{
  "n_layer": 13,
  "d_model": 160,
  "n_head": 2,
  "n_kv_head": 2,
  "head_dim": 64,
  "d_mlp": 640,
  "vocab_size": 2048,
  "activation": "squared_relu",
  "norm": "layernorm",
  "norm_place": "pre",
  "norm_eps": 1e-06,
  "positions": "rope",
  "rope_base": 10000.0,
  "rope_fraction": 1.0,
  "qk_norm": true,
  "attn_scale": 0.138,
  "bias": "none",
  "tie_embeddings": false,
  "parallel_block": false,
  "extras": ["local attention windows", "shifted keys", "gated attention", "capped logits"],
  "init": "normal",
  "init_std_qkv": 0.0538,
  "init_std_o": 0.0118,
  "init_std_up": 0.0538,
  "init_std_down": 0.00528,
  "init_out_by_depth": true,
  "optimizer": "muon",
  "lr": 0.0115,
  "lr_mult_o": 0.631,
  "beta1": 0.95,
  "lr_head": 0.00853,
  "warmup_steps": 0,
  "schedule": "wsd",
  "decay_fraction": 0.916,
  "decay_shape": "linear",
  "final_lr_fraction": 0.0,
  "batch_tokens": 65536,
  "seq_len": 1024,
  "doc_mask": true,
  "train_tokens": 249100000,
  "steps": 3801,
  "dataset": "wikipedia_en"
}
Each number is 500 + 50 x the weight over the matrix's rms, rounded and kept within 0 to 999. Layers, rows and columns count from 0. Numbers have three digits each.

# down: layer 3 MLP down (transposed), 640x160, rms 0.0794, rows 453-522, columns 120-159
# up: layer 3 MLP up, 640x160, rms 0.156, rows 454-523, columns 120-159
down453:501511523528457421589486470538460562536542528500524398487455562484512474551540567560534402504419457579386471507523510510
up454:527473435481530502508511510553512526446460494511548548412522517559523476488537445464542555472510614517511457450496494501
down454:560507475556508464613499457619522490520494472551495436509456496550443519446438522460528436428533452532512481495447548573
up455:493504495505462521519526465496458557440526489616538506458433483550443535536521467523428461490481397515514483568517452433
down455:509501526508476476523553559525472501499478492577424489468512441509481453501472530516446438538499454511505409610474444446
up456:492484448380447552445568440546626437552606466452560491447546550480496482477488535513464457516612486444398495612437500464
down456:457429554585491460599548512480401567520480577544458429583640550462522554585464409353526465520416494499530575470427589482
up457:518521527465491477515447467511483388385499523499568575423419506525532570537497460575463508433454515466514519589498454406
down457:511464489472532529509528632599514521570592564501446486515605588473500453458514463427521392511451464556517422470516535549
up458:452474524610481525523506573454542441525466458451524534506525455424422504531403468411440527497441449443475459405484430519
down458:579550441465504552504557501424472461490505544564521588520481605541525542486452465517471546571480533446486528480535457510
up459:537493533558584479487530503442445512388528455483438403583459601534570428487505492608512487478450496520464532425559592397
down459:591393459541544458479498499490504566463467507458500582514470451417444469453459491509581422578456521404583579511533421594
up460:545452558500475434416523573482468498523509587469557492511549520483459581521432543415473531489523473553579426469432608482
down460:475470472490492559540433510506460485489500602457535555485453529497560452522563447529488468536487520379433444481396493439
up461:600448498456428567546441488523476532516552411534517560493499425479547520541516442477522425480416520562521502566503456531
down461:470500519596530445550480558526502481548437469587479466531496452469512458540480475591531494440484448541512582458537418468
up462:608484482535540532458519443478525461505459537562526460398356466422561518530457520576535507505544414415458535378442504513
down462:518570431338436552559544444447494575459478509500509520468473399467522576552465492489586534523502595497504560538546433494
up463:474531470556526575533530540550539481654429442387482448453581546433538663439568512436431509451400517429530451499495642418
down463:523453497497416595416461530521501493479428465416576531536494553527456506462564531451458586522538560389506492404421376536
up464:445587409462559494448550486478440502505522491445514568538469493437519523489592532452536534494478552440451423496454450485
down464:487577435567525442440505458476430496561548522549490494496520519545555479481461516561551565496477519576432611425456545409
up465:481394585570473491347554462519567480522491447590524452440490582581426448484429490430466566517578526500507467508580432456
down465:534502477503608539447521413384616437427560451513490471553527461579474521473578504576447508492452455512528506515467457533
up466:606472534420576454502503403485500501527444487468524458534530393548500548495487514453550551492537385542459554545551457469
down466:435502521520549564485511481472499458511534439550456540449498502602449504406509593509446422538426446452454474479483552478
up467:582564459603513544410399387491605401473644407445487511532519455518565496590544438588544433509510468429361538581610481437
down467:547493587462546525513405503399412444515512428463515538550508623533597503556464485470456539558429479548611454591534437458
up468:522478474488454484522505507514402489424547488506522457448504536454490360486517431553527547551552536455508471417590540553
down468:547577566516465489533477537525468555445522440440533460582483424503524467413466480546440531604506501567551460505461534490
up469:507491448479542514506459524485602506395427533432514387482565464424515385471542498490561474437533533419491493521391477502
down469:515461525568476602431508441513514458522439577519543437507506446530465550477555410523456557551466558492442516437516449477
up470:520606516499479481492449610492461495527518551418546504441512567510446562474487527511452508491455465540487465387534472495
down470:555559550557540500527497522412487353474593417424545511546466498576460431531572497509432524506481451552463516547633445425
up471:429501609576470501532534523495531540485514570451563492511455526487427560481521579425484543438489474576478466506473522499
down471:484449491485520497525596531498503501495558533549503478460570465428548515544516425551483456555567585459481513531483487444
up472:487486511530502507460453494493556515501499608507487543461495577407506563476457494547546410533443510520491510514522544492
down472:488557478532577498497548470357554496475546525446546469492478480514508442495590512565493429493465503482582534524596457436
up473:538447437475471526581563562474509531484469530495497529518496498442566556489494480456420469534511565494526381511558477562
down473:523507495582539524571457495567570478530448484513488519628428503562386500507566522504526438486451471553480602430485594553
up474:554476443415503547491541498461534532465560501451437556548538483443553587448564493549553489406559464559521509486522486547
down474:497481469509497544470513523507657532449582580448488504487523472460590457587527499538474536521566471495495453546531545486
up475:525541498441577426472495467542437422445526436445504502438648569412439480506430517490523501446447526461559530554549332563
down475:479584500465400479588463478553474528531406518386482478399402423557512554448544494438406493537512554531525525450453500569
up476:518482464563473492471567390547464448444540589566517489467451437420444421540496583455530384601473472331548522578478475478
down476:421382559534518558516468602468473615495425489451544494446540669452549445438483496420572595371468485499558549542517424563
up477:514451534460471542575558483611493494456513549441528570458550554398461491430495602502510486488483444513610464538575410490
down477:475528533474466596599473488528490454533527437482500554436487513492545497486518443492472530628513541577537452485563406473
up478:486503457507521507448512533564588448493459550509500568450495487437594442536521497479527368452412493518437532534514474488
down478:494496476495494461405534515599496590556524527455567475558451488438464389452510462559629539548416441535549547466554578555
up479:449505583547489397490583517488531527481579433434507537457608429554504501443423582552550490423494550542499514521552559515
down479:474481474453451560427479488499557548476448533555525507508419499558503547454492562432366551510490468486579404470513520503
up480:552433530558469375522487480520532564512503545486501486558522588494478428555519450476482525441544566521483512538484422570
down480:544458534487491580575427486505504485599490539500420586547456442571457443495480562455375423543434513484547564517521476514
up481:480398497489486523539478496492446545513526506528436538454518441469458522482497481541538588500568493467534521573534512523
down481:481496554500548460550512538561489474494559506539430525502517513534462522529515499495558524463494605481410487472424485466
up482:522466518547574418512516495489476513481459479483474450565448459492475485494521571464429510496513466466516501542514497495
down482:524448493495407515436528565495502512514424438420483527585454470494565476558505550470513534454491492509477448491469392459
up483:427595469519475501463453481438537540423471476503571536556560439612409521559454538475525445487512460491459519523531349463
down483:612460507523534507537585543532470525429479533503561519508430527478472493528515402423416463448402460478564466532581478565
up484:610571533455518493431497530511454484474505484546412554388533481597551395525442470573508519457468405557485470446506548470
down484:516496499485471502512491497482418557449477562437407464440515482452453466477480536465440520570581462482512500485574520498
up485:443536492566489465491491552506590485479445417535602482560440402449472484417477436458547445527552596520481476537490538524
down485:525491476476489519529516497489522457485460451608536569459503457494519522456529506509434575550443566450442487509536535439
up486:577405512596450502546525439439563470519402513487532418450498575544474439432538473536559462478487529579511561397474490543
down486:526506500519362518425510516466530571514429600563539471456506514546527519442492579448427511584589391524475527438458486577
up487:474540515624523564525590560492497508551470467502541496494598449426413543516594432569444519433507569470439457510581561493
down487:455539535484543612485533482482326514516420495439525439517441435515677555600497432518578481534444541472481414586551485496
up488:508544519429505560473509419493466503491470372506498462550530556534520537523471514558631417449499553460432475535507488479
down488:587485426503558525480526502514522496458524498487534531415447471499484499491472478478437441557463503547546601436494441528
up489:461507427537518559428526529499501562494515508496513443461524503526416471484441515505455573555556493556541513444503529489
down489:437479498495501515462474482469483490538472528531525488453528575507454463512484480493411535489562428457468484373546439527
up490:519488521509610466511491514502603520518495449428536499569481555558445506461398506404440554466563465348436471448622516608
down490:385559501484532520516559471502429485586557438507468473531486507443543495575501501494623571549507497427538487525536394449
up491:489443495465516507505544580541508544554508627476461496500473402449494446407500483491531513535556441472394488537490498544
down491:538593479495490470428505512440442471456587485465486514570437480600534484492586496562539587476564555472523510476522506406
up492:478549445542480493608505580497425590553543456467439474500523407546474508508539558575509440459555430469484440543490524466
down492:492396539514487443526492517477540573498457532534500498605502449474493479463506459486452500505437507524488570505449448443
up493:488515620517529568468524476465474542601472537478518491569470509518456417508457547525535438432553543576437537394481457562
down493:438454319540444593542511512486573502545488510425465485476542559490540541513452521497525510547431490469520489501527519471
up494:489503497570558440524456544495402519588538445482455507450515509602520492475420484542504550577550602442522542490519473528
down494:537515490460436506435427510605415544483578514547476451602563463502453517471558390500541495556517473475499569509553536355
up495:488526554498434580557464504513483469539513538527520418505428498416490557523518501496436450548484470412546423481503527498
down495:551520421560577478474494503437482553447444508548534677530582513552509445423487481430568526525488565434524417479529421477
up496:558566485553499480577573455539427506590497522435518524522442577481549549584522479566627485431585494510485461408567448557
down496:517549425511453485480422499523523459492449477539480466558572482446483469479557535445467477525445485414491503465425489525
up497:501477516537522531467525472551500506477619548506490466516495469538492521520463500565533529508553560476493401467460503525
down497:505577463434446558484529587496483440524455591507600567574555457498474508537467451436584421436524450469475470436499540549
up498:526498509440463466493498578455466475462530488538507502579580533454416535503582522609528522440466477442394433726566591503
down498:470509522505469431514539522464467533474503505489517497506405472531603503510442405522535566481542511466535583325418556467
up499:487386515419534538558519541556540448498572496489494448466514448449526488450528463490499524556481497518581486475465515525
down499:537514488374487502460475472575418494504512554561501421526460470608583507538477554411465571466417474511541510417522429498
up500:529492440460594486385524447505503435411549559495558500469498532460586452492451477542518505461473568498538554428477457609
down500:437498550521602493434473477394547553510548564426486555490505565613581568453439443446481599505543509518499567454418508557
up501:532466548533409505485513476458469518488445471401551504510523498535576426533424540507456470477521489433616565590550459523
down501:491545422528535474520502518612504495538527512481562524510486491498573514473459593431543436548505473471439478443357479502
up502:521391500552502518414469466526549501534584489511502549477445516435451487501584469492515608499431498505456486495533435458
down502:482530485501504465517434509578546474557502555479416541485473569373573441573501481468491450478407505526537573418412469479
up503:482527496573501527457459506532529543551416429523628491555415498413464436534481523536487449498519511467449458457404473441
down503:535541549498454464476422418453473579387425502503475517558580526467648471513516428443520512512451505507452536489571495407
up504:539522439500433399462463481503538570503449398483487440459474509460418509474455464501477413575460580472526499547429417497
down504:480388543429562463600541482514519542563464431501467539521493490373534582489505503484532464487506541576520456529575551545
up505:649496386523555476433479464485496521524497509557488521416487497437513596524380589515542441464494536589498434575451596490
down505:389549546542482472517453476395486561460543467567477528521487392541451488513542525528532504490477580464394499503374538481
up506:549525532539485480427400534573523447455434436421550475480464445519483511528580518468539479387534466578561419589518529466
down506:422467508428575489492417500449506513543513516511522530454538522544447492474579499462531444462481551543555515427500500611
up507:472482568482490478523519565631459553353466575430464380513525565537499488519412460490488521457623559485525515516450584627
down507:497491443548466500517517422589392505568490508484567580484429360529580506461473536509486506627368448472453490476540512434
up508:532480564446598383425564446544574381564590531421434541492480505600521492474515572520578464539523511574418449471426536514
down508:437603527466515539524558554512530574550510568408512538515467474493538419436533493485365461468466424439475430512534458346
up509:512417528610541542554473425450479494488476467488452500475593426444525573570560522448609557538578547489522474595496563475
down509:511543415472420354433494557560530483483460493455527523546563502546592607571475442530421569564595523524450615440601475511
up510:539471471543576506497530493416585516515506408540469507481456562405561495520502461500540519465521458558485515526470477559
down510:558477474522468529545530516469405495527559529479519430509536478512549577551571412534524530581481533522490502445408585515
up511:596483537460456439502521567528552495482440567494515390514533512518553540379523453506455548438519476493522440410540429552
down511:519449476501523458472570488591502478460505598564512444502456449510606527472527526546424431532422413421469505608598459534
up512:553546486570434482444422490587422523567454491508433425501520476459460398523535430507470531480539434617553608528503555464
down512:546549434521497424545577445554520550510488472502531432527499421459525461478422447403515411511471527511494567479505537511
up513:531419519559360496475451391508518585518481435442392543488471525496550462555644510542554433429486467532580429563443425494
down513:541522486463632433449519530476480535495528483500573493488521540499484404508392443511488502537502438444463524580517477606
up514:553532493571462570500449459444559481442448543529557463494551529496475452472475522544523475562529512460567574418486555473
down514:477439594537547486527508469610530535499392544449437510371455491507506584516462464456449584498479545501470540497483519550
up515:582476499506542446518505377667491534558477478560497436453573506506486568449468467469537498552519432520476579555533461464
down515:525453530522532500501445507466441462424474500512483407572518523574493555567489433491504513510468466536491501456486472549
up516:491522474463492506569561523539504476445496540479502487497527540463547584483432499419507512541532526508571495447544465498
down516:499515581469502446525444436522467471555506537523543537521481480501575552495532486544464475570485453476489496491565511432
up517:462439402592536470500513494492592487466477435446480461544397465488553406530495458522469546494412523537488542345462458518
down517:513501532463591491463504421524441571465455590505618486448602582517453572512486518491471528571535467598573563568508456500
up518:506451489468445539523499562466514424452464630435503453481527490524415489449500519497576514461495552488462463487505478458
down518:484465500427477485420452571588524537460456454456545471379514453518423522602563571572542539600529455517396458486427416428
up519:478421524493491508488540518494483479541594552539544548509466481530393511431449454489476506487547493533533524548560534555
down519:463573556522464475521548500476510502537434530587491481442591459537511530564552435550475535482538507486502515466516496443
up520:563581363459508346493473455436454500478440466537532546561496523437533560442561548517462590436470547519455356539508409486
down520:523530466514500465461555576358527506472531460489531507538503566441550529526459479461506503484406518526492364523444518537
up521:518513492501626550467519487400478510457512465483512583466446579516508480510501506433523434513442488461539488499518520465
down521:538530513439401479536500504476471509483544548542557351503470432485538501555566477451516487477550541525511533566459399490
up522:535445476510503525472496420453449473461441562507465533553509592464522497505486498565545441592474483508416556577488495507
down522:456549465529623539533563533476520471522432464448483621512592430502546443467468529550453513530529522475461488458502397493
up523:411459506559558520502540505425488549512540452448526462509396554469562464551436476519480501589562475521480486488490491506